config = dict(
    num_hidden_layers=12,
    hidden_size=512,
    num_attention_heads=8,
    num_key_value_heads=2,
    head_dim=64,
    intermediate_size=1344,
    vocab_size=16384,
    hidden_act='swiglu',
    norm='rmsnorm',
    norm_place='pre',
    norm_eps=1e-05,
    positions='rope',
    rope_theta=10000.0,
    rope_fraction=1.0,
    qk_norm=True,
    attn_scale=0.125,
    bias='none',
    tie_word_embeddings=False,
    parallel_block=False,
    init='uniform',
    init_std_qkv=0.0205,
    init_std_o=0.0,
    init_std_up=0.0205,
    init_std_down=0.0,
    optimizer='soap_variant',
    learning_rate=0.00487,
    lr_mult_qkv=0.5,
    lr_mult_up=0.686,
    beta1=0.95,
    beta2=0.98,
    lr_head=0.0075,
    warmup_steps=66,
    schedule='wsd',
    decay_fraction=0.853,
    decay_shape='linear',
    final_lr_fraction=0.1,
    batch_tokens=262144,
    max_seq_len=1024,
    doc_mask=True,
    train_tokens=789100000,
    max_steps=3011,
    dataset='wikipedia_en',
)
Each number is 128 + 24 x the weight over the matrix's rms, rounded and kept within 0 to 255. Layers, rows and columns count from 0. Numbers have three digits each.

# up: layer 3 MLP up, 1344x512, rms 0.107, rows 145-179, columns 128-255
# down: layer 3 MLP down (transposed), 1344x512, rms 0.147, rows 145-179, columns 128-255
# gate: layer 3 MLP gate, 1344x512, rms 0.107, rows 146-180, columns 128-255
up145:123119130087131148160106124105120129149134077117144132124160150121111127136133122095128133128127116120138156127129114148144140124144150120112148113149141145114096077163154143133137116111113100116104119101082125093107148119113136096065126118068113106134117113115157108140094112066109090128161142113132106164116079128112147085143142121115114141125135126149109104163091111136158138134113
down145:142136137124116150093128144119159128089117144121119117093131141148137179142122113130120154133137132093142067074109104122108187138091126115129115129108125089128117142113111093137196137138137151127096128126168113151097108153131137139117140068134122102144148076153085132139127123134130163169132116196137169099094132119116139154128123136149068151117129147100091150154140130155135125139171
gate146:113128114164160127129148107106154148116128152096133095108131154138128118131112096109117111114160151121156090107125145123115144114137153151135113152122136127122194135119128133134110159140098132095134131104114110121102124201119106074114106087169124130102123088124131118126120190100125153173160115119128158101129109101121170099161124159153118145125127090125139126127119109148130107157085
up146:107131144094112136113119153121121116133152102161132145127100111136120120140142139111144103108096144146119125131086139084127081086173093095096121145141125087118138145136123121089130125136111114147135149145176139107139164092110113133109143098143139123136114132157106113117127106124150113152147145101112100165160115120131149126114148108103096136165136102131085137139111150155153140172127
down146:138144118177117146109120100135106166111111144069147124117117125140143168120141108149119129101138153097142140088132158197125169112106160152183137110139116100114139130118113106149108106135130158093102136136097122143119128119138122118133129130128125099102105135113065110114121137123163129087172106109112113111140140172115095132101085101117126135106128113121115134098148116147153127148093
gate147:113135122096135144170087172157117132106120186140147172085121117126060141115110132097122121171157089161116144145119118119100099107174141106120116095093114101072152150113118111152136084153133067098155075147107085140135116167128156127147147120100155113128135146152114105119145154108157167113102137097091095094114135103138092127171128091121132109160113103131150098132145127136147128122079
up147:093161136114115154136128138128103129104125158140154139144171115071117168096133118157166096113103111129133154155116155106138115116061135115119184145157163098147139103112122129121108124139178146147126117126124139160137130145124126111122157128121168077158148150131128106120104140141128166150157139121117133162109161156113108099107102116127155106121121141096126091132101142115105124130164
down147:159127128159175122144106160144114155135143155111156093195083122073099158100153136120093109138106116143073136113168104132128144157123143149151142105161155118088102121132091092142146106150106125131115119119113130167176125158120154134135109116151137132123130093106135142160163098131084151101108127124105188114182099111108100114133071148102116059103122136106150122105172126119131106120142
gate148:112115104118160148146117134140127117121119132125123171159116127136101102140118119115096132118170136083118114149107132139108138127147100126113132090145127158105085155096139125119183144131155098143159109106122153091117093120106174083139133093134148143168135135122144124063181149139122084140131166128104120115116139162105124128061157065126120138134151140137165092092108185115139105165147
up148:096110139169060152130164079055113122146124149177132098168138125141111133117158129160107154168150077099112108146123119162152122105153143144120103133100100108120126148152145147143131141154087126099090088110136078162125090144152126143116121140146126136127119112165148121105164105109140095124111139146120111096112152098143096145147125174121170113108099150110147120176117142138130139151106
down148:148077115109139107143121135166158131099100118113132163073157114129118102099095121140105184140178133119087107114181125158157088096084125129119135100144131140140171135161148133136110157125082192122153135102159124154143150155110100150138114130184114121064146124173131133140076144131118122111065142134144138123116142123120142141161092139132142131087127097109116128145146171122153168151123
gate149:123180155156092101133123120127112133127146157185110150140157133110080126125152148121142138080121101170125175148113096132118143138078126139115135133123121174122149100134144169095137126143151124141184128105107128126115122137118155119168152133130156164173115137134116163170174082129117147123120135129145135150110093145125105139142157112161179120121104124136111157094095125154105160134117
up149:099138133143143079135151116116113132128136113068123083161124145113126135135132084111113097104112143147140129064139139096151125115133096145158130135115139111096130155119144131137144146114119138136094113107115156138139159110160132129130102104146116131156135130086112111098096157097097131133126151151124131090102144107097101117131110132119136124122154108099154108123127091134152137108148
down149:138129098139103103104134122118150104133144132110146112145118127111100130114093173131126095126127127104192138149125154160153115118144143081096117117115102137146148144090137146130145114081143115197114118079123122150122104102155126136146129112128135118115117100136113121100122173163132129140116090175153123107087111172103104127139146116168179099158108140105137140161106157160172101098156
gate150:152175186125093135134177087118096155144186154124156096111084094158130141136166143144116154109108124088083150062121153127156161150082094104147131124151168105123128132168054134140123120121119126119122149108151128084171084162099114120105116174123162118132106076123129115120126130135120134127136078173136128152149146149105133165178098189169055111097180121088104116087134093113098118127093
up150:141164173144086125112143109116110142165144128128139117097102124129120121140118155143092136129088087088105173072132160197128171148127104087124100164158142155121132133131083133129109111126144098153159106117172111097137114127114105095088129152106133153120141093166128125131152143163133131108113094152141124141168110105137151141170116180129080093146161123113124097089129126134134087146080
down150:129118080102143141113102148127127094103123125119123137129151155119148122113090135135145102113150173160134125184118095086094107101118185151154176103112111099136115120110205152143145138125106142088105142122140153138124115125136136138167124094152143136114122152149174133128115129101111107159120200091109111147113141124108133098120099073145155148140101144133127145152092148137145185120188
gate151:094109122159104111097102131124155087069105104092138121102121074127100151129121166104164166114151154116095126171103129110145109098149101151115139090129126116111126118156130113142142129160106129162126117143133141091177157069125112118133117131119130111136159121139115122143104103124108104134136143102070148131114180138107184135145125115100088123162082118170141099095092133155113097127125
up151:120134160109101120121155109129131133166158139130100053149145142133144131119123145132087135143111153154134163092140110105129120120133106127126137140119153153168114118137135150087132123118150139109094108127142105155122106144163133143140129146138121161133115106148163149106138117137152171127188084126152113175108069165127122137083080114142173151132165161083130171161175133150139144158114
down151:122114092104159113138107164112084133108139188142144120145148158163127146125116117122126147129106114155122145100084131130133125110138137147130148136122119156134156123140104150119105128156113112150116120179116168124117135077135164091098109127103102152150116134068143084096111135171155128137135122105132143119143150106101128139129131140117166130133125120112114156121096110109143131074088
gate152:149168146137091115132111120152119183143107143093105086124118155134161127127108096083120132110109072179159114092112090114107166104127125113145132137122138100079124148110163165132155126152134105093136086107134173156178188162135108100123112136103114088123115124126161111128133060097172130150124126086169122102115146153143152118116123106174088124111146126161113132160143142126130122096118
up152:147147170124098136118153124113115144116152107142196126122135142161099150081126153130118136117125071104141113161103159146172114123125149114128121164088134103140090141146120124136096145144106126119106125139095128142112182173136157126143135082154195082106122090117117119190109180133161110159159141128097137132118135143118196151124174144089135150133181121126127147136183134107151127143168
down152:119117134096133149145202138110183110130160100187188157108110101135094168153178162160147156173127199071084131101126121154119121109107156096121174126139156121142119146093115179119108133071123125135155147119166119169103123127147161162139133168120149132151143097122133136130087124146096152142124149160133107086167125113149056151146114132093122120111123115098129124106117122088116117127129
gate153:120144114084128188111131104105115172127161087109102085126118090183098092089102076116149149074112132127101144136144170156161126120138149122072146120119102149126152176081107100160126152153169104109115091125128160127095086159118093139085146133126128118147137106144143154166114130057184122118097104107107129151118117108124143151090116134117166078124166172145107166153098144101140125103147
up153:141141106109121077132149146150110119106107159146153152161085130179161165192133130154138097155126120144127112134181113153110115153143095129111110131092126132124154167122103152162143127108088125115107162182112107142132127143163126121129125176176150112138109147113111108157157057126117139112150112139136124154153108168150103168104136142124083128149124131119133154058108087137072115133141
down153:107133157124138124070075120108107153128104144160111100128115131134124148118171115127107151142138113113135157133140099114152105153107130139128140133154117112121139103129155072131109133107135109121182115138098121118144121099120100100115117109125100117102130142172120102107105163173121088116104141098104126121130139131107160122111102136168141156100126116123132126138145110133130155114120
gate154:118117114137080122110123127153183168101143121119136102097154093070103146111141126065103125135119114113155132118176143121116141128095141109146120118123102121104138105139154139140134110143160112115122120125178113131167139071170161148118141142108147075121157136181098136182084143135125120141100118091142150133122138091150111084150120081122096116134149139139155129125133124121137138092144
up154:133095139106161123123165122124146151146110129118124186117137172135166124117109133134175112121128157144111088118124165106121130107118152126111138117124163148119099090118115129141121141137109137110122131147079137116108131183119121127091124085124089127167137114081128172078102140081136131120152154155120137181125135139146156150137089171117169161122121162134102141130094092122108087161130
down154:140120143132140126140107094109086205127108137122110083098142118117115108125099136128136165154096138147119118096157182131120096088137155058106116109112136124139145110145150120162117177143176144117126132128148090149102148174153133084064134152138068155148094144105186147158120146131076082097152135115113110148069124102138135119109142088150073136114138096118082148071129144117123146104154
gate155:110122112145099108133111140129122133154142111090103156106167126129164114109160150143114138127128136121123083138114185143127074143159148158125118166106157156131118100126113091111158114106128116108144146149133124124128149143122141095146138133107115155109125075121109127146136106111100133152118135139140141099152127095145153154159096110145127137141110140152131095139120120145143136125114
up155:128119123121144124136129122141129099103126066122176163138115093141105163133138112107134082127142163163140156134151134115149125124113130132118149146152117129133109161144119136134150102160091140140124084147105117114163139110130137112105088172153107114110127147115124128099091140099117122145168134077163136121129131116137120111090112129146088157081171135131105111103102117158138120125117
down155:157168128147080187097135142142128150139157117169185128100096123126131144112144147173133110131137129116092172119100115142136158180154104143132122147124153142097152153137125107131118127104117096167116086180124143100171101117097131130150116149193128175139124109107144118108127126138133112169122137095106140159137144125113169095114102108149108107150143099152138112074107165120146134140110
gate156:163100195132135121088166091155138110103091101117134142166137131143153121152145126112110120125118142131150118119109127065112183095166111154143094131088152068128085122167116157157158138096114111119150115153146133168116120096160077165109144165122097189070112096131141113149163106154062142168151098154087106152126140108151105168129100147132147058141110137138120123155112097142139130102142
up156:105085162123164154125115182117120110139140145153151146122155111111131128136128118132117155133163131113144150121186116126106121125099117109146143135127112135131115119157066147127132104116115134127127136163141086112177141124100151145133145158116125095117158128129144110129113117124112134149147128097113095142122155119118142140098136155151135113120137127145125143134138080100141127091131
down156:164120173117118135146146104150122125137151120136124125117131122116135127130112114121123157173110151126156102120107129113112159114158106119138103120120128058172091118144124155127161109116128127119102141178138143093110088087131129182100156145134088139129132105107169128132121108110107125127118084129108097123141113131168148124102104154154115118125146138147117114132128110136122100130132
gate157:116129124126119114103090147147117142134128103132111168116120167137127182145153164152141126136131138110131090112133128151102136097123141136112128140113117090126084170126159157121137145107114155143159137091118121140145132074146112113115121114100117140170096177152140163162102150137125145128160120121159160107143112140155142130130115160127111152106162114158114113104125082137133169165158
up157:079154125158128136110081134152082161129103067155102179152133139124122148126136160152164149125132137118156091115100131109124114076139132141143123123103109157106118154153137128125135138146129161161168152134105121138168149122142145137132116086121129167147114168130131168157096159131128143168142132105140157127154102144159120139147146175118123125166151114122133097124088095151113181137132
down157:096126128134157099091134179090120135176159109140089118097132136120141165119162158151172126155146191121149112088106122125100106123128113106096112135112175127100134166148134161147190134108093130095176113106178089167107102159116142182137125157137099147128102159184141113114063111117119133119136151142143129101119116117162136094122096100124106143134185113159132137116097154103142123151158
gate158:123134131133119143135100128145123122118087145133116119139085141144118119151130198118142128124142142146106137157159158133119124111148185133107102064136120167121090102103140136160096107124093164115152122160151144118126142081129155149147122096133113148134163172072118069098165161141134197115105162151121124107127104103120126119144173163123141150104182127152120125172126103098162113142137
up158:139131104158113129074155068101131134110083113108146143143120143129112121190151123134146162093131086100141135143130137088118146105120099145124081126145089147154116119147093111098145129156129122128148147098160127098192096075157165115127131114100107125150190130141129108169123140099124140140141097127135127125168109156149124117155153142138189126108162145124136119134147134122118066120124
down158:094109125172144108142132107161110154088104104119143142120100161081133130101144112160132122099144141134105159145147122078133133127153134111105072148123126144148148139133117137132124139105166109160150157124151159130102145131126126132093114173138083089119160132099109145130127114140159114146149130154178079140112123072116115130132107130112139117093147088102144073087120104118089122134159
gate159:098120140163138200169165104142103081144138147124087143166147129108145121125134159081110130125097115111114159173123081161152094148149099129101134093123105112091130113121130083070174105108094156107124108083087157165131118113162150166115067103187124163140097144098193115161111166134127173128114133105111101113106182107135118104095138151153145100088158145130136117080162106152127129127117
up159:077134126125140115186108141136166115068081117117109138083121106122130148103120113127131166126144094069139139120119139112109121111124139178179114091125113130117124091127150122109100134150070109100117162157093106123154136127132192103182073128138138130151106123125170081158152096101177102131104098161146099149108153108118131171096148101112117085117124189119111102098115143165105143142106
down159:128121161125122105138115158080134130103163155058121108152117102125095156101148095099127144139113122127099110114140068146121149164129108152136115118141091148128125119133093117120162173152067134093162173111101134133109154134113168158136138140113082099144116132102116156101150100159157113118168105144179191134143123122115087121146110120108138091088091107165132178090169158120078102120150
gate160:117125114105098168151108132114090151119088136114152132117119107159111119167092118176089127107113146141136138091165126100074161133110157144120085120109133109156098104094128100131112117111142120136168085124141094109149163143148157116122162140172146139100095121165162110168107098137079110144132184120170139128141103156124179144129154105160112109119165127146065133132131087104089076172115
up160:108148131176115115137086135115174096136133129143152124151144118119120130113156142124154154158105122098205127127139091108172119116112138135106122151116117125157129084140144156162114124144147108106130135181092128127131090084080090100114126126100117169091143112118124147099132089152145165112146131123141190112165127142121090154101141106129146136125132144125183148111124138114101160120121
down160:182098117186130092109109114145179137134112098134099143131154151077093150097109139123108120127092143136154188110173122121121127125099124141120133129123116124116149147089149130161134115145154162100123135142104127163116123116078078091136115100135130088186152119120124147146133154121169168155127121132109135113103171115083124119101159127112169117114119103103152136118117138129086140088116
gate161:149116121128097126143134097126091142121140158150110130125109064129135129147134111108122067093126123131121152134104144106122084102132135103136143174142109109115118119117116090069123133152129123152158118137124102093093117167139125119139141169075167125106119121148141129125128126115116150128159113088103066103135100131156162117128093119099099107110146127142129131116143129149139105111142
up161:127142136104102100115136149132145129150097128145146109127102156154109138093128147126170094121125152171084165100125135176109150099160107108111136148145140100140148141162134134109145132097130098149158149072111125111112109121109146146122169130100143136117119098182133118127137146129092166122170128146094078143173134157138152160119136161127136113129174135150105136097142124167116144095122
down161:155139128156118091152126157131116105142091116165108108144133103155141098166122105117124093195097162132129155100141123134106154135120190125159138121196135136162158154085136094097157125145125100146158150102096147114141139110109100125122141110121131139120054141096107133148130094121098120107148178185202161153172100092112128121093171135113124103126117133144154144115119152139120115154144
gate162:126123116154145157122127149166083133120099138132117125099158116146141113116150099131158171147072137157106084124143121142143142139162166110062117129118164151138135116133117144131154104143116091122140103162153152116093106137100113129159152127159150133121143125186090136109088135115109136151133063139117148154151137120153135157111131069150147120098116145120112135143158124104083108116127
up162:108127128128159114107134163101148130124101135136120166100120106123147129113098127110128133102196110085114170114100172136114172140143113167180125178141131103152141121123121116157106113123130087081111106121124133151104092146121117171078163091135139142127106136135100121089141148178156089132116150114119168130086169084157115117134145160136139108129124125094140093153124125121109111163149
down162:118126139168140074085116141116135147106077140116133154125124113083173132133134147091147144121130087086131125102101173132138143149142153120136095113112146111156108124123079109121140080146132160137174125108152122147095118110138046131081094094107126133145124160126117162132121141065100111145128126135169169109110145110109072077134183147134111154126163146163156097119139165118092117125144
gate163:133107125107108103096145134147168125131132150167121115156097078109128109126131099118169141105120131102085145167144122139129141108128115102143118109136138125127097141155106109109145110116093126162150130126152112105131108099103149150133182144136139131118065118142100093129132139130139109107165099140078133127119132118119132124135117113139144120115113113100094155123135125105161100116139
up163:116088162136098169137113153144097120152141088138114150120121151113149134119139155159145157141167152134150086142135115083145140155134156059177163118105110120143117140100154149144131121121144152112062124122114121157107149095123093138118152148101142130122160131089141150127122132145150136145113091098137101119114088091144141137144160126149135112120120107132162090143133144124128149115104
down163:150115137095069109134117120138148110139122133099159091151139051104122126109148109140146088156124113115103168091124142184132151124127091144129109139188144113087097124153096128106123123143126119110167145106093072125129134129135112149158143149111143116146127180124154104106138152096105068129118123147094144161124104142104130102125155188132162126144118134141145099135165134114110131126116
gate164:070146144129089119121130103116154100098123128132068143152170137099130126112119181165119171079138137119134095130091137087122131133150134139125120178109083085147102124146111130164131132135129093138128120177119114114174155111097100146153116114087117147160088153146121140101071125146162133126127159098141096126127108096125116122123173110083077110130138156113131135126133139137098090089135
up164:128103131112128108132148166125100152109149167101116147145116125128098151183160158145142131157161107159146100140157104081142133098151139116136159108087130149136140157157125132123133105155122125135149116152107135127141128121126121133104145148143143122102154140133134074126130123135139074132120147120154111116171138140102114114087110143092125181145131125100159119136097104150153149124093
down164:113135140155125096161135092133128124120130115122100129138110125167153123136123106136111117152128160149122128148121145134103076136157098077149130144120130124118109116110144124156128098105165144115130152134143116206097120138135122125173121130112120110140148130123113103104146081130122142093110116142165189132090157102132161110133125100137128100156101163137113126100128156139106074116102
gate165:141115136125130139122111132125098106115136124146155156133141137148108148109186132115108143161131069095146146112156114124147117161159073111118111123113105151117151113133114132148153135111133155104125161103121114113091106141102169108136136134131119128141126156142109097151139132111142151108110135089114129132116126117186112170106133063120136125117122123093140165141088121142133147160143
up165:146134118151109125110091165138094121143137113130114116107112106115156125119115118128139154116145135136138134102098155096092103147109117101118123114141127108128082081127078102127138129131123100099132145121138087122115113122152126109148138185133122125087171101144110147160146136164105125193161111146134102118118089118110155115140153133111123165140144105135102090142137090135095147106123
down165:118133136108113116144134142163089138141126101130111116136170119175122139139149116154123171124072109160147162138123091106104141133180075131102146043149142175119137119139124134113146151111151096137119136080087152092115113188114155100121090151118182127141137117191144140136121127092106137102149167178091153153129139122129106117155114131138104116155138126136134110131158087127173107109127
gate166:156131108110151126110116158118110141122132123132126142105162098138114109151118136121103126123105104132147151117111132137131127133100152131113158107154088133104133156165135154141122122170151094130149103123099124124166134095132131149130121117100110110175125124141142123099137131129142134122079116122128146138125131118091154102138163152083124093131070150101141138093085146141120175125150
up166:130113105126129148113151170158114084147131130119173116156123107102098107164130138115127120166084123110122115125121135114147164091144115096121133066136125125073181117087109094146135140134117091114078150123132130095136145099149123165103124133101173140193148094173083142157139110172119154112101127133119152153139115136156132140157110148114122139108163105123122113104113082150117114140145
down166:159084142145147119136156097162145089121112177141132110120087129119163120146105102157168121142102131110136097109152115062148156114139106084147124141114158113129119146105114088150122151123094148114074140125182145086118154139165127141116138103122125137165169065107079118123144082152071101106127157150114157140160137135152116140141087076124097181115153135151134108171119054125149130145145
gate167:157128129109126150118116118116157120127159121108118090146130131122143142158167140110107130157120150128107140121119100161127086142127096170163135138138140127162113108113161140140089108140128114126095144100097161106072142119179113130127142181146142090134119091130112116145152131127107131124099095110102082131160112149134103119146143115143154120139124118108102127143125139118160144137109
up167:108095129168144078097111112149120118134145133147168135067097140112118067103115121116118135093136100129161133097138152120136132139165172138132093106137128122120130165124131116100126100127110081122168108158138149132165132120121150123112146165122161161110105140116159124139121131107131116129142156144139165091108082108123130114113108167116101100120118126139157098123116114160131123142144
down167:129126120122144073104145102135113095131167120096120169139117120136105117128128154139135157083118135112164120147144118115096135125164119127134173106118126111112133155152105160132101147108152099108172114166142114132180175118108107121105159107118155162107148117156166118131094179121150125124107206129121164142111162136088148143131147143149114078082103132146140121085141163184132143095127
gate168:137127147124166139112118139150100147159149115136113130143132118129158135150128116140112121146105131141124128097164135154131130143106168120109049128133105153123134137119138170135095118120126105093166101143117113110101115116182155119091121109156124135170124122137137144161163140123129109100128133159139111169101115100130119120109131127181116120151134089151111075148123155141110140092109
up168:130132084085120127100083131133172082137116114099132152128144122117132107103141115146111155112140135126158140163150126154092166110078153130116096111132127143134105114133142119092129179141140123144131102114142124138094136130123112135132138103169125143129157148133088142081142103140141145159164094141149146138157109167080111137166099125106077120091170090159163134120208103155172107121146
down168:155123127108134118125096086076171074125143131164148123131130086117147088091161158077115112116160128127118123157160136114123141100080057147113107090147122116154120089124141139086100130117129147183113127135146129100124104125144102118174117137165075168171112127129084133138110109077116163176192143142082130116160125109110110161162162109096109115075174122134161086118153126126142133075131
gate169:150126172085078127135144123139112120070107096136173138136123156148157095144138144144179149107141146107112150122160128142143107147088083096124149063103122135139106113129157147083163110159143158121142135121120156139150109122164132131140105103123117103140142156137142091133107158104078153145151108128108135105161101127139071203070119133117127099132104114120142109117127116141106128062153
up169:098132111141130157153151124140120149126122161168125165097139134096135125148104105134074140159103112120090112137160161125098097148108151115115121126145139121143163128187133099172095128101108092112092124156118108142075084156132147128150145118148118163138092115122108180132170129137183097128132136125123154135145149125112195102162138145118148157115144143090123140129163120116153162086126
down169:156148107156173128133124105120099099162132168117075160112109082114108147159138095115154105105115114122121135136134132142144100137134166142161114111150112104151102102105076118130091080131111093161124165126134113156101122140174155150133125178096148127064133160139107142141157137121155115175115131169158169131127129129130138106144156181098084151130132159107112165118143114151129138142101
gate170:143168173124146117127125125115163148151124177152136112185122092137100161128129150105152141143129120088153157125142129143165154122114165131075132122154162146172140119151138091128122114129162094102127142124122128125152097163166120143094120148122153108126165135149074116145121108108171156142114129156090107128112108128109154130088107127198108113091113129143100132163084146138160123153152
up170:140119129134123121137119111109102131154112115164095147118123138159157124133119124127123135105138121137140135094146157102156148123102091116106156100118118118079096107105163122092103103134147137155118144135129141144132152103150126128130142148114137141134148122158111167126142159148118116101105122144134162148119097154141119140146090086073120120125111132160138134098136131132103127166152
down170:106066113113117187135109108113112073153160118115133122095166171104147150103126120108112124127145160153107122150156139089104124096147098102143135107103106113120133129137144131137120141087091136135112129149129085103081145107110111123152144098165112149157152124130153113099080121160093167110125140114139100108068183143162110157128110131101144149134150103122148116125143132148133147095098
gate171:101191147116106087138094136153138140128146136122118151142139153125163097143111126095141102128160120136106130158149141114111112107120098146139150096119156107116131129169098145106139158122100126117131140175117116178139111102107162116132161150149124157185109134091120107162134119122105160106103111141086169131103183174092105135132116126141116119182147121126128075128115157138121133106094
up171:156154115134160140164076149144162152128142153083117116128115206124095132121181138161098092125133104146151138165136150141147184156089131100083117144129146110116160128147142128102140141172139118074124120166124124165126109144144142086114153123078128165142117153101122110134126186090099129123098117151110130114135122143155126067138122140164123123144150145162111145165096158117101150065070
down171:142102130122137148145149133131098136112134159147118089121110130106111131126112124139137082153061160117132097138164150152126140126180118119096134106139141149116126160093100130106069098116139206150132150137146140131105105181131133113114138143140143150131178107136156087156138103163122131096129125107127111120134130128126109153169134097153116107118147122169127142123117102123108120160124
gate172:124150132150129103139145156130111167154126106140146086104175117114142129099119104130092127123158124083104132112128131157089131155168121116110108100126104125133121123142157116169164094128109130118143115097130157103143088129089154126098085126104165125102119139150125080126099157127106148157144159124119093122119158205135128127123125093150114155133164159126115114182128115171148149118150
up172:129139117133147110118128124123120084080139138131116133159119128121139125153113159155162153145109138124146085170145141129146122144126122125167130124109164106130157114108110143102117137124150104141099112129125099131153158123127156133127135091148137103126134118112133136145115079159136121115121088087119163137145109102103128135134148132095117093116107119123106152118126139106117119134144
down172:151159146125145134106151157109121127171137137155151126101127101125155116140163124147137131104150145082151158121127140112142181153136133163123092161163078115128112127118109137160153079151140120130149113098137147147157114128122123125112102145099150136091098150165127086137058144090088144132104167108106097084139089173158150110128119107140154137128142134162123109129126145127115165078152
gate173:145139127115084123135195098132163149123115111144156148084154128145146085124149128153124112147178121158166138094123097104115118141130138117128125117137130132128129116178107099169095133156139143153120118135112122127115153160140132158134120105112126109097131101102136138155102113135134084126091147113115148162136149119164142161113115179132171149106149133156100163125174111143119126137141
up173:122148124148118137126144142107110154165127111117164169114113123132146086112128102147085106165117139129174154142094131119140103105148167097115125123100127105157130159160121143105091154100085125099147076162142117100122105124128129125124120124124126138117124151132132147138090126110121120158107138144114090136131136138138115108147154103130155121121088120097126083102111130146121163121129
down173:140138158117106177115148102174152136120096133150102125155139088129137119095103128142077097127111110110132104108152159105109131150113168136147129096147145124131159114126161107136123120145130147083131124142134092134182141123145131102119102168117110094112136123094122142123173113136072127125125150124169167107068141111098108127105146114158151115127152111149117103116127137126139153150108
gate174:147143117119135099119133126083135166110097100114126127167131150115156158148124159111134126139127115152163125111190144147109143118126075094150107125122126105114091144120113129108122139131146151123126095142173162119117161119154112156130122130161126133137156110135131120125155119151107073119135134105125139086144108160138163090134087154128165130114104155121127127125115128085141125141145
up174:123093100110134138095144165129116123119098104137161134156156138122165152118157143101125160124133163119119129114163120140110127107145081093163146127106132127067111097131107111085149156179129099138108104145147134158120158117189093122106160126146130115111138125109120141137131122150131111112137151127119145101126106151148138094143100158091131153113122102084138136125134090114110129156143
down174:115094111141143133148132148113128096092113136161162114146140124132112158102064145165145100098134149120146132119168135122141114152114123094159141189151120131086092110124168148092152126176145093116141115121140108153132131116147144131115152167150120111103139125098152147136176139133132086080134154102167128118160132146165142128143095108126143144113112131111114128116149103125115143143166
gate175:146149110124102128141129125172095156133078146146118108132110148141120124126072159126106129126102163086155108140113099112165119097150147110171098155094172131112121145088156118188112130158107163127123085086085164116139132123087175133124064115154101110075107108157080147117126097170127128188113147109136118104100131093136127144138122127130123141150159104186092116121134115135173117134169
up175:094108131131116107108139129080103089142142117110102145126144112102140099111102105123138118126121126112107177109124164107100118116162102150071127090157106116131146149171133154080163154103095115147132145158139122106089144130117108090073154138114129122200137199121156146136154133151143097074128143149143145154107106143117105126151113131143175096142115166116133119120110145128122163101156
down175:146090128124092151152113148133175100137170124109126166102102088080148153121118133100154128122133107101143193157109165116123127137102135128090080103139087140105145159183131117112154121142147092130121187176129089122079133148188097126123141112119145114135128161086135111159167110129117131118075146108097124151161068189089136124119127160138140117145115141140165148189117128140120166122118
gate176:140122143129117172108113075112134147084089155137127131109137130151125122139130144137120125109119114127129093167181138122116120136159108127058100134135086152136105127154180166146103088174127156120138122148144164124113097138132155125117143101121087146158138112140129142138155106092145065079162145125124108138105129099178110158171131115134125124160137113169119128114150112119131130134167
up176:130132123134121123158154153154137125159157113128131144114120122148120131130106126146160118160098149128130144165092114162146131100145151163169113130130141086139104119119110109098131122149101095166129116114131119136098184116111086099107084140131159111102110125098131141101138130122099140187117116132153146067110124212080163125109168091116136127114150170118138129114129114171134097137113
down176:129087139135121161109154156105114113168162101158112155138115132121135137105110165155136146118115107086080160121105091142143131116155091114143132168128119139100173100111081096112143114106170148160162125115111093074125164116141106106096125138103146119133113112123126154175086110153091153189132148116121145103148140162134144139125149139140149149094117100118071143110134136122113163100110
gate177:129092106127068146130109105123160140160185113101166145136066126176134119134156127090170156117083184140146120166118139094121152158061151152111120149126086116112131169127153128153109153105133150162149150147101085137092137103148141107145113141057125059167170172141114181110134126150158129108115111080105177119152150127084167093133114116147124131110111154131132149134118119161122176165135
up177:082083075144116111142113164144157125112143110102154149139108073158125132143130112143170156152150088126113203137095166119067117123135134146134165142098110108169175126124179130150096151163151162129103049155088073109125139110193136100123184100061101073115141168138076139172147167106095113135107098096138149122146126091127154070135110119152102114133132117072145130155092080141202209156166
down177:147091138091100126127085132158115137072108134146122141156098125057109106140164120110157159108153145113129150154112099145135135160118091136097151109075124123149108151113161119129130158068112124172145124145109119142121121104138137094144100139121059099174149118152132165124112126127126131146096110115140107123136142111183139184164139111141091143105195127144125126137134172118144141142124
gate178:134178086125160124119158136139158142144112098108144108153112109120094152109133115175145111145139146103076160097176184117118165153147124161126103143128096169114119112116134113118134122120119121130112173124105144134130141134099092164131128129125107139131104154129147134116091139083100128141132135108140058090121130141147125137124154137103105126096169092121114105136131170170110115156110
up178:106104115098113123158114139150114157122147148153121106143134156136105102137147141153159136129143148123143132142127105140087123077108146160151084113126143124131127097093141090124122089094141117117140102140131119152104108143126148168125168132136157113138126123117141125086127116128116098102155135141131102161099108134122160131103170137092131109137116122051124132108158156150118090129173
down178:122144182132088121099089130137175098102146146150145115149157111119133125113141124106110115136106133064095113112089132096090136107152113134090099107131155112172130174125165087078144150111114204120168166118145112154116101082118162117117132121100137116139120111110117145126126133139115123128139108127072135139144161113113134116112144107118114162126163141134097149133137109153090103153131
gate179:085114171132096094107114133124122123151098113139109140093073146117132141160137117115218126148164145192108147142134148113119163121081126135116144179117132108136159119094080167121102099142154118100143137156119113118099148103220130108155121128121108101134173099150125160134099111144091121169117118113161129123110104123164116088137151158100100140119086177105141109104139121109131153147118
up179:152164095137157116126111168153098121129135141094185131160132123122103136108139118160098130136144101093123133110120119146091127121158130121136135117129122112112086117135129091127120155120117096163117138112089093151161107154120115101079117126155127102126122096147076091121147136151154127113109122170143131105111144148098132136122094132152123139140134078144122169134139156152131106089105
down179:152147121108121133121096155150083143139150127149127172142119125117137132120110150092153129139153142134080142159127189131118142171118150104119129142133156089128114146120092152123108154103157109091132145156074141131189155125171138105100127161119105136132140133154137147133092129107120115155081113126120130142104135170086090075130150125121096145143133117106150152119105133116196132163106
gate180:091103187178104131143127105096092137127116148149130100125120127129123143124122122119125134135173131113141148122140143136118124099123160146112163137101170120113178109104128156110147103114114139137122168069113088126121123160121154138113140137107122135085184082159167104127102106134136151130124097103114095137127088127125048149148167162138139111159076112123097139118091095074148135064100